Part of a small language model's weights.
Size: 10 layers, width 256, 4 heads of 64, MLP 1024 GELU, vocabulary 12979, 14.6M parameters.
Architecture: learned positions, untied embeddings, capped logits.
Each number is 128 + 24 x the weight over its row's rms, rounded and kept within 0 to 255. Layers, rows and columns count from 0. Numbers have three digits each. The size before them is the row's rms in percent of the matrix's.

# o: layer 5 attention output (transposed), 256x256, rms 0.107, rows 222-248, columns 0-255
# v: layer 5 attention value, 256x256, rms 0.142, rows 223-249, columns 0-255
o222 113:121122111132155088140115102099112187150159127143145135130126148130131128126137127131126153119136168127110120088128134146114149138156149123124082126100113102129117126123120108142153115205153111124136125129165116115103111139144114127095116092142151152116114060117121142141119115096101094118144126118169117092134129110105122159131110138120163173135157125109159138121163107200154138118083141107154161148132132133128143094146125133112147119162159115131082121177144111160116137132132133146113135124126105117148126145107134085157122140115095148131128123138122109133113162145125120192105150138144145169133149222109093126134150181165124190124122131105103147127152155143097106128141111121144136152140160107177145179108106137077073086116112159138126121158108105136141146161190124
v223 110:112108138158151143121103113130135083122126111115147086091128125103139109162091118114127145104077130116145158126116124118115121124183083073128110132105148125123132089112147149104138129104142167132132105101095096147139094146094132163147169127178128153117107116089137137112165130101143119117128117162157117103125112121114165145117132107139144105095131124132144144132176135100110080131097138108145142148100116102116122173120147139119104143114145149095158141122122098147162124145181142179125086105167153122133131130121161098112146130113079145140201154144143104144115133141138129132100091161099137142126137165134139091124133125160117145151145092077123113124115102096138133098154092100142134115082100089154150169090115078111184064129124071105136140120128145104150115119113141
o223 112:100126106126149200160161126117120141164097106151102123135127103129169128127156132150157116159144140105122112148107097111120117123147154113148165140143140104143151103118126136121184129178107157126140136144111144125151126182165115131121095150090145141081156135098152116110123107130105171168146157077137109146145159088144117098119135148102165156116167185117108151147104101131122153158135089087108139134111160157125133123143088149119111075161109130163086136124167152131140107150147115128096136089094133090118110118154149107129093114121159150130089129082111181101155110117148157139151088144165137125105075160150106129142170154107119160118118164162146136147154168131122121138118152150135145103135135144133133106138138136120126156119122146141092096141134098165152138167105098
v224 113:136168111120094129172098128111138128122092130102097090136104142086115124137103131123097132126113140128138066113120146158093112086146104144125176135106136129152160107128159163099154137118152111156129155115112146120110119111118084105124072166111112132150088111151111136142070149118095113148092101100123126149150144118121156091165123080101147098109145124105147142109134136090146135124159123094126118129133112159105117098114145149093082121109137140136142104135125143144141133191140149120128112114105143125112122126116143092108153058138139137089137085139158138133089091124155168159141107121126177142146103157151119120123139120108159113080122143142135155104161140123144106150155097098126111098159151168183116170180168133140115128133140169133095149119112151181096118112121100
o224 114:109085151098140138133156118168115059118170128146108130172139087116165136118112153144166140120127094133124133154131138128171160157129134134106126133112130152148112125107107125182106097166116165199153159102156121085109124150127166130126141076116155162103157104133124138090107159132140144122137161119116142129115133152124132134175098136093159134130115151151111112111098133122135131104144089150120133148116128136130132119098152113109112142093135132112142157126075127066111157106170135117097140078131129118162133105125140104115142166109177101160141132119149117118122129141081110136106148125112094120126150113153145124103151148196087183143098111157114127185130107111123139132156110117143112125141130121109154097111156121143114102113114121096165096110176090118178123135156169
v225 116:135099110122113119160112167114152130132144147117144111113160145142113153103165179126141164115116112121094133128091141129136108149141127122095096161089136133128125153147161114110135116134140118141098167159118123169125113124161126155126185119126114123101135151180114112157119110102118132173112127080130125129106129109082161129123128146097113076133119120127128151109138096083160118149152150115098120112121107106151098087147122143142158138102154133131144140114136166122165117174096133151110129079168109125122101169150101125145091124145067096120107104150076162106152109176145090136118113119106153144146112084197086079127144138094135142105122110108164105131138102088148108123138121106120088119088171125120152110144107133132127138111141073138119082124137082097174129133143149
o225 119:104148119104136165103127094138148157112133114124088126160131134116168115113126116160131139136112138116154105143167122129116128200112122127118187105141157068095127128105104100134127096112145068120141139122134138123184125121142083141123109077150106093192108112099153129123137146141101151149134126139114140128139123149130101127130133129140077166117154152102134125165132132117135106131106166116151126119142180111125183184109104142149142124067146098153167085137144117140133138124164124120113105155121098148088146092093153124133139111198196129123140131128125115101148173115129093143134093139188126148106088163121106119149115144110083095132122108090094104114105099113130129122127118129119130129132135122126178132078121118116149150120142162110148125099123143126110109117146152
v226 108:091163108131111067142119123133154163132108114154127069110192133142115122147145121100130152140122137130139129132138089156131085105167135156151119112136119101131135131120134131144152131100146144092118124133166112155135179098171162110105148146127145076132125136134106121122143110176141103130181106124092141106096155101118099188166137152160090119148113138103125169115105171121120132095092094151114106131146142191115121145134122160129148144131160132121127092111126183170119120160140150107168144117124114108149139113103162133145163119125126104097100120107108105088072155125114145089084152120081109151136102150146198119125144128148113082115126104106145140118113150135116125142112133159132103093104062126109126109120147112092105107126120122118119119143100133132157124141111158
o226 110:112132194133158157107137100127126104114166141100152151094147132119167134088133121143141149151126083141107122125109095124133144146112120145088146132132159136110148138119147160149090104128098098146169150125119123150130141109126145113110124106169131091121116139141082118140158169133089119129159140152103151124121144121120100126112125136146099158125150147144162149110125129162149159190121128114164156117129102155157074106160140162130138141118128112123103088117153118153122148128137147108102168153122180096111100164181124136140098093142124110122137132146113153152168121144169145139101109150146118110178140175137073099155119145084197153134171105147097128132170120105101165147140113147100147086146099153127099140135139117164143118104108173093127178104097137109154128133108119
v227 114:089137086158105135138099114174146143089139110087132147136123101100076092120136107127152130118143114118141131106170138098105126122117135134127106156134125114144088063164135125133127119128115131157119114095135157116118176140124166084120121141062088108129107098129111143117160168170124165125112109147119169119123162123120122129127126092126117120150106121143159116106180142156113104093153149135116159123172093184130129120117118102103139087093116100118146181144148112142128143177125120129118106130143081136118148173109176136079111145128116109176149103115124161091165119112182138141148131130118137147111140132100144174115127089101136148158145133128149135147106123108132156152083114126142079134127147085123136146132108126135124159139130098087071159107121110119148091162156144
o227 113:149123114144106115138131118144137130153153133154130106086144118142137126102092152117153142089155107142111125145097156147132132149123119111110136100118099174096103191097134130075134117156100095125164131163141079114148140137148088131124109147151115158101131134107182122107156135090155149126135128152135108134133129130142144116132126184124095124155127159105103104112149112100127165143101098113161171124120172113185152120117163132115124140164152156086102104122091092100107120123129167158130119121142104100107143119164118153103110077148104096139145102138137105139107148075136123134147151109087121136086134094122174115097159129088129121124111096103117124111135113163096141160164146148152125126108114162127076133136150135063106149127141151109181138077087163116134161136099113
v228 114:144134118113153104131132104141102128135094109056165113198181083169089133146108125170121130124132157135094103097154159054114144118108129190144147123107093148120143127123137132178088113137112171131080107161072124119109157141126140134159133114154156117121105144122160169109132142143121115149081095171150144118148168125112127123110174157142150131134116138139164092156102122112153116130158130128132152159137099124118126144138139122155149128111146131108141138116138125102123119107121124141127137086107102112144137118161154120153178131098099135161141119151132119143128096119141145141167157047108111113097123152153138112163136149121114153107098089098087115145152107133153113140136084122134141112131132106128122105144133112102132091099093167145118088123132118118110102091138094
o228 111:107122116127129145131123139110181107146099179093116121088129126100115149132161097137109159101147079134144127138142147141158071104115135090121152152144147120146146129152137160140119132121136161161188123122152118132148101158109110112079125107157143115082103176157114097121113109117146136155141173099123124147110121107119127104163142126101116152127093196090125134087119149156139130113140092178135084120106151141139133075133089129109151116139169151138105110143131136133109162147124154098137133119142078141132126163098097157133103128180132131150135119096070117122114107118123110174091129157171155112120165101122115157112091106105159127115119140127156127099074119188104097162126125140109088125150149111161150133131135129113105156161169129166138127123105107128123129115156143
v229 115:117086168093154127145130117107155105139110158158146106142108146105133129134103112119125096141146122099183126124147158158117084115088159138126170140145155144129082159098067142094145119141095150110137110118085095127119122089134138120117103118159136109120069149124163124127143120187135170144098131078094147165130107120072139133115168146102142126123127080133134147149173099101104131125143156127132135122163139142142143129133142151224116152101136110127120120167172164092141113118132099109145119163143161099140175124103155130168124090129135143142117116143106143100114138124124076122135118158107100125174123138141133147153121144151097138135142132128113143072159157135165104128090130112134117123092144136119106122114116123136098145131092151130138130168099125135101117177155133
o229 115:145144141138093199133118112126138090140138154109150133124159122108086157109121097108101137143106142105123140131153158160126165197141146114072137135127119103167168134171150099168099128136119140124144150131135166158134119150112119159118164138112099154141145123126121155137104121092142097083167140182138092143102144102116109117105122126117103130152133159180180128127132134113119095126085096072159133099144083129124112130138137126144153113143117116137132173089145139133129095158116165139113092161115126146079128109098113097139154149163100153129109076108112085099136165123142131141124116092120105137094118150145130125104134103163130155142175157109116138154122097130132134120145154082158117118143103115128142143171126118136129187126142087130113117128169138144163160122081139
v230 109:134122103114144122125138175114113116107131150098151134089106134121139132122098124124138160114121135114093148110124074141142167106110125140109161123095097134125117097130158119153121068173124136123153201119096115148131121168128132123158140150099130131108145110127155098115119092128143114130123158097155142148094190131077086090173174107108161160108109106073175132142127047141114132066109087121121134142087105142134147133149194130164155150115132145164125103132119132136100144174155148105132079133179122156140114125139120162144125120129109155112109124106139093107113123169141148080128117128122163138099110105136123150108135152118122153099104124107135144103146117130157149153161106124101080103101142149131128155110103142157144165129121142125146144144099153157128128138126131
o230 110:093152192135102152123122110126104091113141108087183121115140126154146131125145122122147152157068145125132143118119140107115117153179117123146128104152093166150127169161103095101166124094164154137162110117114122124134138169133132140071101139131135120133146178118144145137152128101077132123088100153109121143131136137140143111139075121100118105118134159134087164183111149119123126121127144150155104107126183157139172126108125148129136097103162142133086109118157116150148122101138087122125161143129118102129109118114139121120124156134180104147108130135128160150086125125115142165156186139142104135145153146147162137178162146128105091125121108151073116166126117148130105139119118094138132149170088131126136087154132120151079098154112073099107119167140136157134117152107123
v231 118:155158186118141136151127070152101110106133110097145132109126154132128126145139085121145138136129124134135139119134164115106154155101152149126124093096082107082118091130110120102130131132175092124093143122139147135134125116129131102189143120113134153164160147121125104139115174114121146155108180180126183108131112130149137141127135133086098101132096136107111133104105163109087166083182124131161148123104152110138094143124167126089149150114137077111148155143135162111135163150138171113099131106156144084107109105127144167114111169116159129118121131150139138120140128085101173108099148106130115126131166102126125131147131155099161140116119115103133157104145116189153117145093132120158118071131161097125143108100135086113139122135110071120141136155155134163114139141082150
o231 120:122158131113144110129133095099122089184085114140114124117075112133144103117146136132134180098142133123108167153148130103104117097137060126122095123169140125121111171157108106153122142108105103127151117106121160087122144114137072153117145162130109117111135083137108147149134138142130183133109133150105084126111160124131157078134133135164145119152076111130133100139144114154116093093091131142066098112154128136134136103174142110130137140159140128126103149114118127193080159111147143155079109107145115131120130102126121130169087164158111123144155142132124157123142113161137075141148115094102141104128117157100125133080128143130107145122076144133145100166141148107090160111138142119102141136151104179140132104101134097111138141167112181095119164146131137104145133140120110
v232 107:090120145108091145111139164088138117087111138119125149068134140135126125122157160129131161098158160138140107155117121103117132132089126119128101046106145164146151135132090108177085090127145173115131116127158128128148065150118136157131089145119110101158091126140141111160136160144144158124127136134140111132139149102138106131083084145135136155150159080168120098176154137144085146153125120108116122135098110146143137126130099117192115141093127077108113120130124142155046134090186139104103104097133110119113132130129133110130145149129092132100140140173108129090123178099130168120121133135143139138096103169130136180147117138124131106082172097112128128126135138126091077129132167156150126140112136114145150125125116151123121147137139101139150129119125094112139111143138128
o232 112:135137113169178137108142122122093122150136133150185110143112126147084136151134122153132108106115112111110155115085129124163127153156203106129125152163094082116134088096149128158128160114104119139129115101102163120114172118147130122149127145153135123147080102083140134117141083102158137154137122103103102131114152127173150111087178123107084108121138120150106147107104133118088134129143163137147073104160122131134096123171147125113144116085166125149122104140120127111160121110134140172086131144127111139133139153148154103154141073124116112106117149080126110121174117096103103128152119159118123139144182134144143138120145107115128127114093130134131139104117119092103157107116165127179122096132102146124189163114154104129101113146085143094153138193127165150106119120102132
v233 108:118140122136107137130067111100135143096114132094121148129116111107159102120146136139087088105155137124138152131148130110127150129107168148144112203144104174104196153121116124105125113101151135140164120129144138117144090147157106117094136152088107117126140112129110122120145082124137133156127130125128134120125147123074114107101078126131118145175137120104124119112141114145147148129163109147145088091097123142108097180120116123131121101145117114102154133178114127119139138123142151122127115155128152077142111111128118163133130139057178110142082125145124088109167066132167105147136173086119096119154111130088119128166125139134129131086127093116178140145112122169134148173122135157163186155135118116148106138128082156160115156147108137149102137109130163158141119082126157
o233 114:150109089086162145121103089146115114133165141152126131183138170155146150163136085085141130119093114124158147132109097110143113130118070119154122127130086135089112122147152120113120146095106102108100133113127142151095145115092139107173129129110147129107093126112108166103107111118111143102132115153126142144097110114152146138158124161097148108127126141140151133153108100142104125090075133165093132164142152110156101127148154156136125157118119132152104123146108108127127099118128144147135079140083111153089102128084156107155135072144091132133147145171142148127139151123136174128116165157130149095129123137103139152136115093118153168096121102152147067085141128101136094141110129104108136154200152164141117129113126097110113125140159097132130173147145055124157108108135128
v234 111:102176171119109143100107108135145142178140195143127116124142134116120085131089110098139148113177181148106139160172156128119139148110112063145123110127092118130122119096114176080142111138138130109153170143142201114122153132154168145146111129087120127100103081125147122094158100114143108142112112101095130139145108120148115145134097149131105173154128126111131103127117160178119129117147158105158168152155131118104172138148114198134149097140107146136144106142128169130137121104144125157147112121160149133165124107101145128138131148116109079141133142130136121149114155153101132098122179139108123096118163163125166110091149136135161112135134079166122105118151169146093130109156100086128133141082133144108149145133115126123148132141100119114107153129120140122120139148134078
o234 112:108114124140183107125162125111128118172125125121133148170136158088167101158129094082116133140170111124141171173106160119149170121095097119093092175136115146116084132142156092147149154141107138141186112104139158164074107129161105142115111149157130108171146205099130127108161132118105140141107107136168145123167095150132102106119116152103145137104132101141092117118166140134104147121134100118120114106117114092123195112168116068163118119137151110130124129156127127131170156145112152102116116141152125139078126135144182103123125130108139134136106099079112140117119114086149167134127119121128117132144086142121115127147106130137137174140161156139148140124143094106189110125125145131112147099117074108129097135110128146132103116129134114117132105126118150126107177124139112
v235 112:111135153139170117116140129123152133084153130164132171125132129138115102155120122155122134156134122146139182110142134138153089127137082131173171110123101156148127162102169137146152073137146141124183132107119112079150155116135117071126140118126129115137152115086156169151124127112119108161138104127086109065124113142148143136120130086106114119117109137151116141083137155153153158170165116157135145082147144116113145154126168154134114102080157081100108100130140134109118133110097122150168143144086115151130102104120117138118156153166129105098140124136148146111145091131150151141121094116112156137126113146138095096142116167112120136142155125105130037180119117123132130142146144123138079083142089164104129125147158126098164117105114123168099162115130170143133112115142152
o235 112:138123142109118178151082142134102124126088134128119107121110133132132121092117197134154134122151115153137143137144100151089120171115128101144127137152141145102103141112103121136081205121149137141154111137137148117106166167154153136139105107115128116141090125090139128096158146123100166117088142096129142171125122147129127156087129129106142092136154145127160105112094132102145101136142101108087102158138145164190145135107126165093115129161088113174105143186119134157130135130122143083099123132131135109134113145142130098167121115121119124097152166092160123180095171132139142070112107135112136148130146124125096157138108119167155167118142129039138150112131097126160104100143127143101135135087131119111137087174103121160116107132130164143160117107111114117145133113137131
v236 119:138192133114056110129148121131142115116132119157109117108098091167093179120105162129113121155106123136102136097114134113111165152107118123103127118111109105106129148133093106106155070110130147140112152132087084143116133124133171092169124104155121104144142108128124131138178111143111158103158119069126124121085175115104140112129145112137143141094159081130141155146130116153086143172171152153108097133156123143118111156170081150131135120117144115159153143084145100126141124173133117160112161113102107111163114136127132119151109136144083109145104133152131136155108138107126166100099161129132145103163117144162138154157118117074162139155148162104136143140130139122101120138116105138109141096125129142148124099083138081163157152079148120143163126119139148161147119145178155
o236 115:102123142125185122125111126127135106153125106111140086140122131118135132116139097155143078115106139076097115122174121149148133129136153119159110123183095120132122119116160120184127101146155096136109124147106120105166140108136111131108144141130130115109138149114109140155166129145132131159089148164124145139116130127166145145133132157166132133133132164148118134167115066148152084159080082102177094090164150133080165101117151098105123175108122090101152138137135132143146099108106189084130168156130148101101179148146125136134120108139180148147123137140141114192114114120115107086102087108109126192153143175111138148104135110110136140106146102113119146136087112105146080131115156096130106128127153164131121138146125174118133138102120114136121149115143124106121142130107088
v237 107:106109122106138154119148145149153132121106121091152161098167167182122129154112095133105129123125133184118134100154131134097159123133138156152108152160130108152156110117100126102104165128167190115128166135159122144093109111120093120204100119116107162110142146075125140128085142097134166163096145084129147112134112148108138138113112124141136117171121134126154112142144101124137140145181157112100136126122108157144122125141142132159110180121092125126115114148149108131132130149085080105154103120081139175128116153112133124151124149087123132131144134163089092123076124135077087106115180090155131126140104116147107133135104114104119097105141133151148151168101110085142141143135103122122111145133116122092110102094159137114129130131157130132132162075138165092162155141112165
o237 110:160125126110104107119109089100144169102174144162137089137105138161091138145140148152151134068153079116090097184124143122111143147130110108135164098095148112086143140106142110111171129142150157113130099098105158167124132131113161127101143118080116080103106147114128101132167106152121147122132128127126177164074147162162118147155163108147096166120102142147101088134124169157118109099114122139128128123170133125127111150133154097125153117137120154132114140112112146102135102127118084109113116128120150135136140133104169115125119117150143147141171097117185140114137148132140141146062119114135115128106117123129159101106102128132134135152192131112160119112154142128098114153126169116102089140129092149132166150161138159166097113117127115098115075172119130135106126146160076
v238 111:113143114129080152097177130145138134129110108127081133160177139140145193120130185162131131110145099094136141111131108122117136144181114116145138178134136089152135141142115102153131123135103115123100153139061146165149137166157137149138120148139157131108108114126147137146146116143095148109147152150095143114174130125112086115148092167161106115107157105151115105150139106123127088127145140100151101131112116123139155089141132126126139125120132113094097170116133151158124110112117146137124087127115086141154120119115112101109102140132127104128105127123153124143098127085157123116106111131105162160135135160165166100131103086103180146111114116119135120111171099084131138124118078122159103121082085121115098127160121092093171117116117157155121171146154109216108110133128149
o238 114:116136184167134103164117096151102124154134146109136113127117132128132134130141113151101174143125156133144130171119139138110123129087157140134164079124156140120152128179165140145149090148145113169164114124125124146088117152101131093169120080127137122146137135116146122133147177118118116108113134107120161094121157145165142118169142151100138124087105135134074127113121121107146161153120140148183153132151163124115110131120119132104099163125122124135187105101152104160129123117161116111095108116114132100161119082129143174178091129128091142127100119137083176103181136143122104106115122131135164157145129124117104149104125113156136103122147131154158156134116103094201170123144109103164108114134130099109130126159160179076099159128124123166121112115134113087149156151103110
v239 116:122120118109130150144133147145105142111145126144166058124163165148109095084125149120150095132129143106110088158154125141198095142140136163076164137176098115093114137105103100122141123127137180121107089124125142120123101151128138122136148142112093140112112151141126143144142167145140127108116171104103126135159123139108157114143141116114138142170125112107142107145169153124076169111103116134133116169149179175137123143143119137147123107132167138086128176101124154097082116155133164164160089154121165103133134109135140109124133107119140138102122139120127149096156104120097078104151107093122128134126119158103112115101096087123154077155141138141116143162080111146121143144121098137126133115172116154124156157143109112087129121082160167130132095114107094100101124175149117
o239 117:165138122160157111135158154106115082125097123095118181140080092108207195140130136089094169098120128134166141136130101115109143114124169145105148085109150157143105068120125136148155142146138097169089106143127126145130169115102122085118115100136144109140119099099101121076117111131115155147145113150181060133125125081122123120113142144152104098119135139151098163105120107117122104113108155125153140136130088158111140112120109110108127119107137140130110109136170139124140158096119146133124101129142107111090128157112114124140105110131105123139156112107149138145126147151148154113097128130120075120106117134143154083156121157109144113155152107102138121150129136135077128122161111110116093143102111135120150150118104133111163135119132060166135145153127120170094118119062147
v240 106:136147084101127128120124126139118134135119106135152093098127149179117123164099095171144159157161128094138140112161132095108141149124132138149124174116148122126090108062096119117140117177109091141133100117130150131084170105165137105091138140148087078135146119083125113132115117164143103089152167120144148168142151131143082142148134103096123105151116104156106126127168162139106102153137178159133104136152136138117083113149105133104085174123122084127140143106120100100110075140151128161102119105183137123142103122111113139135144118131117122107059114085138110115066095152100152149117150134153113120132162128136121090134121146116153130109136100101111130161196146131121130121129098115110111123088141096116125137132104120112112140167127110103124164112115103151139141128104096
o240 108:149144125169142135169175126127103139127101156111117143125129138110068103077152108136126136137114134144116169153092151104115105093105141123099151173116071167143097137173134104153129117123142174136167096136098095127179116122110155174133126106149147148159152127156165136107142125134117105105146121129130083109137158122127124123192097091123112145153145131110153105142090080154121118126086131141114170132124112137120135159154178149131113122114116142131136127137094144169112160099114152102150118155101123129117152169143115116157133116100166111100143123167135173152140134154129164129082095079099113139130121109144130116149118103144107088095138124150085157111129098133097144150104193147124130092097124164148127150122102127126100110125105150135119141092108143087121163119168119
v241 110:143140152120120156107137105144132184099093136140102131097117161132109134149167119120099109136081063144142117153152132132166113103138137127137112104139136104096120130143189196123156135155135159096147168083075112117171146151119063118130151131184081137154147128161087139115110154122114117082162128132127098134121163095088133146126145137151128139129105110152154127137134127156159086152176127124144130122163112143165135151111167125153110128116101171190110094093125134110116084126125119173147101124156153121102147106148110126142124113111117123127152105107128143152139096129140129109193139109130144124132132163108134125143129127141108113115157100101125166130119109107092140146092115108162139130119136135132152159128146124150068097105108149099119150089128124124104084126097124
o241 114:133138112155117135149128107115090093135139090126139084104129127099143131119088123126174153132157117135132141118134133137156148131133151122118139165098132142134167172153171095123103126133130101091101093156154106132130135135117127135105122082104142089075105151102126138136105107144144157137119141133111097182142156139147138129112114102110162140141170096120147130117112122137131120137117137093086116130136130154149065122143078145143086107138135109120115081140091058079149143096104152076122113127128130087146085151142111156067150168164142138079070113141145157070119122122080138127080130119145085129173122152119139124114158116145113115153114113113132149133107160193153117128140142120094102094130153152148130129125128174103130147150117120144129127109138115141102127137117172
v242 114:140178089115154165127146122130141104140151157096137111111173084077112078162187131136125158140136122129178109104139092092106165124145175111099120139101116082090142123127133125118115085151145115126117117162124136121146117139156114128150109101113112132096095141120135089092127119167141095108171144068142127124141108124120132097132112072117073101126080097169136139129135107127133115160147126115131125110102167085129118118116132125124178167121156158168103141128122161129103109132125137095117116163174098117129124144128136147114110081138108125107125086134096091128129116136104160139123114099130116087114124173105099099104155114136136161086143158140103149129070138093123118184104114136107121128124119129115145116144114136131154164085146117154145111129093101107099117149115153
o242 114:129138140180127136147115156154131111125116101135156118083137174130142129125116106111161146131142109124157149120122138153161122168082130135120128150143126149113175146123113098116142119118137104137094108110128098138141136142138126120138139147106117107138126136134111140082128089163105161152160102114121141069119136139121119169119127156180104154115128133122121148135144126154102156141151113125146145131109081118082110150123115131061151097147109163139170122165133091128111124140179115116116113153133145182168137100108115109164133140150149143139093112093146125144126105131107090149136131067135124131094161121136112070153065116103131120128145077121117086127107113163092121188128111122153161145108122169143137070099122151140098087099112116069085109137164101145162147114144143
v243 116:115143125165166151092165160146096116119180142130125117129110148143132146161175129105179135131123132130148154147135093097134083151155146109137127137138083138146119120110139129118139145131126103099128158138094122106137174105097099155130146186155142111113148129102119128116163115121127150125131123123135184147120122096075142117102102102089107130067121142168161105116124092124137147131115162091107124169121139112109104117143117163108088126130117125097119146119083120143126163099129150172092139130115126097149104129120161123146139125120153094198137161135140135125088131097175125130123144124156110133155096156147114119118102169146179086134145137135096156085152134114166118090113136093155171148155119086142100123168115082147095139143104136122151125132160150154143153078158121
o243 116:170120111135110129126114138107135127134107100145151130128152125141121130121111112116115142153148091170110121120134123135123154118093032084148128119125136150140140099170109174148133103147114125140166116157144105124123117144115140140142141115133122150139137117146150115134098170153136114125126118103052127116113153126135088109115106158090163131178139143110124114126128171140147148186097101136178114134147165130142133103138129124157104134143168078121149115178135145139124149107163109144156141110105150130142142135112100137112136108115133158110151133107132124143154145170089190107164130087144095107127114116078147120144121090127103141099128107137152151155124172099121116130086199157109117156091151093153118114089159156137148169086119133144130094161130138194115150157114134
v244 104:132129114132155136125126136161131086123122139157098113140097164096085116139118115167107106125155150093131092128086138163129112150124116125129129163131118153126113136112142129176119151095148125087146159125144090115151157108129142124110134122118169156086118129154153096125108138121121114148154144107118128163119138124142078105092152099127156107115137178132168142134133124182087168097109112114150080102133095122156128105178121082097130117143152126126171126129134079101128164140114080161153113104157131142140101104111148122079166118126164111111148154156121095130120132141084198147153166106126102122104044090132108101140169109142141156120114127110098160127112114163140127149139137146138115174136134125138110093124147153132120145114159101167090092146154105113133152136148124
o244 116:147102140142128142138113143144111091112151164123082119160173094141131093157123097150142136117069121162139131127157123081163108120167105136115104162104160131092137078134088060156135131145102127114095127109134138141115092098144134112106133152136158173132139148150099106099132145143114115107143090086125129149111111152125142146100135130136138107152161156119100084157098157082125113147064111139108131150161147102113114106119129162109067123122125122108113150118113123110135139127100104148110126117127096127120201087133140157154143126107080108154134130105084155120132114145131091168140108113124088130128134117137171126163110124148162102128154164120173102096129141136070102133150096125113168130158124122146160107104119142146156089158136132146126123078152155152136136135135108
v245 115:100145116097123105141102123131104133148092124108147122109131129120161115118152140133119103091174136148135114158155118126187097150112112125150179118133112112146160132107106105093160148119085155125106090152133152087072118137066146117099138111117162170120138113144095089157130145129139158143127137096114127146121103089154186154121150115126136118124123118163164114105119109108126131150110129126149135100135124126179131154122135131152109174125101137146098114098113113115148164160112125110131171105157126144144047154121129081145127086131123137100130087160178135087121130086136130138143193119161096128148166130124125125168132108117118104112060095125112097114082150120139106101136131147100120137096130110107139159165170114108135137144122112112101167150139142129089131150108151
o245 117:144131123139125144187131129137172118116124101086113127174149123108139106139130129071097120129120077068143137177149148144107156146131151136139094134133101137102126107142121096157113143195124127113139124090100138145138144151138165109152155143152144099082127108164127132161096147135175112105136145105103068115130133089103135144128140132163102135096154097086105071121121123147136147145102116182131044170136112096135153101099134132152120093120116138142127120129147139188148088121155144128130084097141137126118132133136141111119140125136170124109137149127097097102130117107098165138107081157119141153128099154162163125145104156098131158154097109101137142113175147126132143145139094078155111138173096141109129144151132122133165109134142138101138120138124118121139134143124157
v246 103:151149117119149132119120160148170110140143119116136097096132156127154101182117111140132146113110090119062114105116132163126108136103138138126105112080096138102080069141106126123121168129142113137108137108086143096137099143123121131108134169123128108116061111059140109142134156109101116126124120084095139182159102128122155130109106095098155137135156087095090165117115126130144132099142116126140133123159112139164079150119130095097160133123123137120099137142115157140115140108131110162111108119116115113132107144096111120164138166162086119151101122131160170144088148134140126139124109131121133161084133177129089118147135124096148139127158096116087124117124126140123155139149145124134137161162087127093075154154118129102090133177123127156100144119159154114136187127116068
o246 109:136104143125104109098151116096092112117112137146121121147138131140069127135110183133131130160119143133155090135154142125121139087092115093113129109120114134140148101123126150152166150146136108079200133107118127118153159133137191131090124130116145169150137166139125122123154136089078154149157115169118136159120143159129108131110118125125124137131123115154116120134110131138096123122109127166116100165121108107098176130174161137133112158151140154143128169141133145100139158180130126109117094124106165110171153138114132107128108133098134141103135117166093137094077112112125120092150163116155107159149160170106149117120113176117146121152091090152165073148160102134112131136130140157136142059126083141161187112112155168118155110135129140123143135124113108153136098133099180
v247 108:094088122152134123105145099132103107089085119143146136092205152122128100121135119132118105134106126137130127140094140127111113145182119131150126181119118127172139096086149131147099110088128111132134110115145159127159127134171096114151131147127136123117109104184166118168147147131100089106147127070155084128119110143075143126163146116138113100069174150126150142147099155124150126122152120143142103143107160175130146132117114111093151134183123135147169147154130134110110119131127138160138165145156114175154096135155140140128083129101103141142136113143129164112113154126139137158130154140152141148146094105117146099095068131111160171184144106124138134119150160127111108118139132170115088148147109137124128143109132147103124114057115134096133118087124122150098113114162112
o247 115:165144165110091137106137145141134153111141134134164121146113149126104113135133116143149086112119113173087104049132064148127126148053103133078148137101156145127127159134133126149112147139112116086093134155133145172129127145146138115153103151130115146127124165086152137110131123154154147147141164141176129111158141122171122124119084130134090104133106121151091108121145124125122156106119101105137137167086137092150103125083111111131120130111132152085116135147145180094147143094177144070121163120077147103133147122131124148147156170147148140135142153132102135145145127168098157157129108108153156118111136126173091117127137182149123122114066137167083146102082126125113133110108102104092092147135115136142120146111138120136120128115120113146165147133136119095111149139151110
v248 108:123125152142151109122175166162108149143118117116115110120125104141108174100170166116110135062116166101101152090110119156106140174165114146096155176153140141118127141123082149112118118130148140103110132092122149106143116153159158103125101114163149121114107107128138123111115141121132165127127137148128135171084138148158112135096111128076148132120137147130113115158165142143185133167091084132131137153120119121151128102109146133125113097150095108140136081147133105102120128130117105095142116140124125095126078154126098125084132115135095160141126173137124150121121119137154096101149139105159133139148133156138105135144196092130164107117134116141096153141133093190149147077127096135131143122149114112122155101072148131151137136174123129121107108095146117171109136135123042
o248 111:105133134090101160115104155118145131110138154144115153127110140122150081119138123127107111165152101123091120077123156143159158117139126145135125052124107145122123088104146101126080145157157131101203118106130156142110088117181110095137132130105103171106148161128146109124156090139131143175116101141154112110132124120136128146149143118196155107164093135113162160109105104110121119125135181125127134166145160146090098153143112126193151113120175142136178120110128110133117127134151111129145121128120088112138147127120106139147159116118153077145142104150111107079149142141095145120125077124085140147118135105105160121140146154190190140136160108168157137096123147121120123122135163173138146136158102112140137115126141122119099133170133125139164137136121113149128140148137151
v249 109:151130115154155139116122158115089151134197148140124114147088127138085089120112148127097124106149125163122146109126111162088083088106125111140095160174119098183110104152128125104118106119134122133130119164125160133127134125152122089155089126138079130123158139086097099126087148079154168112124133164146106117166094135119113107154161104164092072111135143174137148142130127132129145123102078140126115145142145143145138111169118101121129136160119126110136129154150138166116143093134129121082124126148088113104109085089131129126118110141142139135141086134122119161155090114139120127142150138119099147124164111116125112172130160146096133189122124127182081152144128148150087122107105091116176171151155160115106156149118124116153118104165102123152109115134135145102138154139082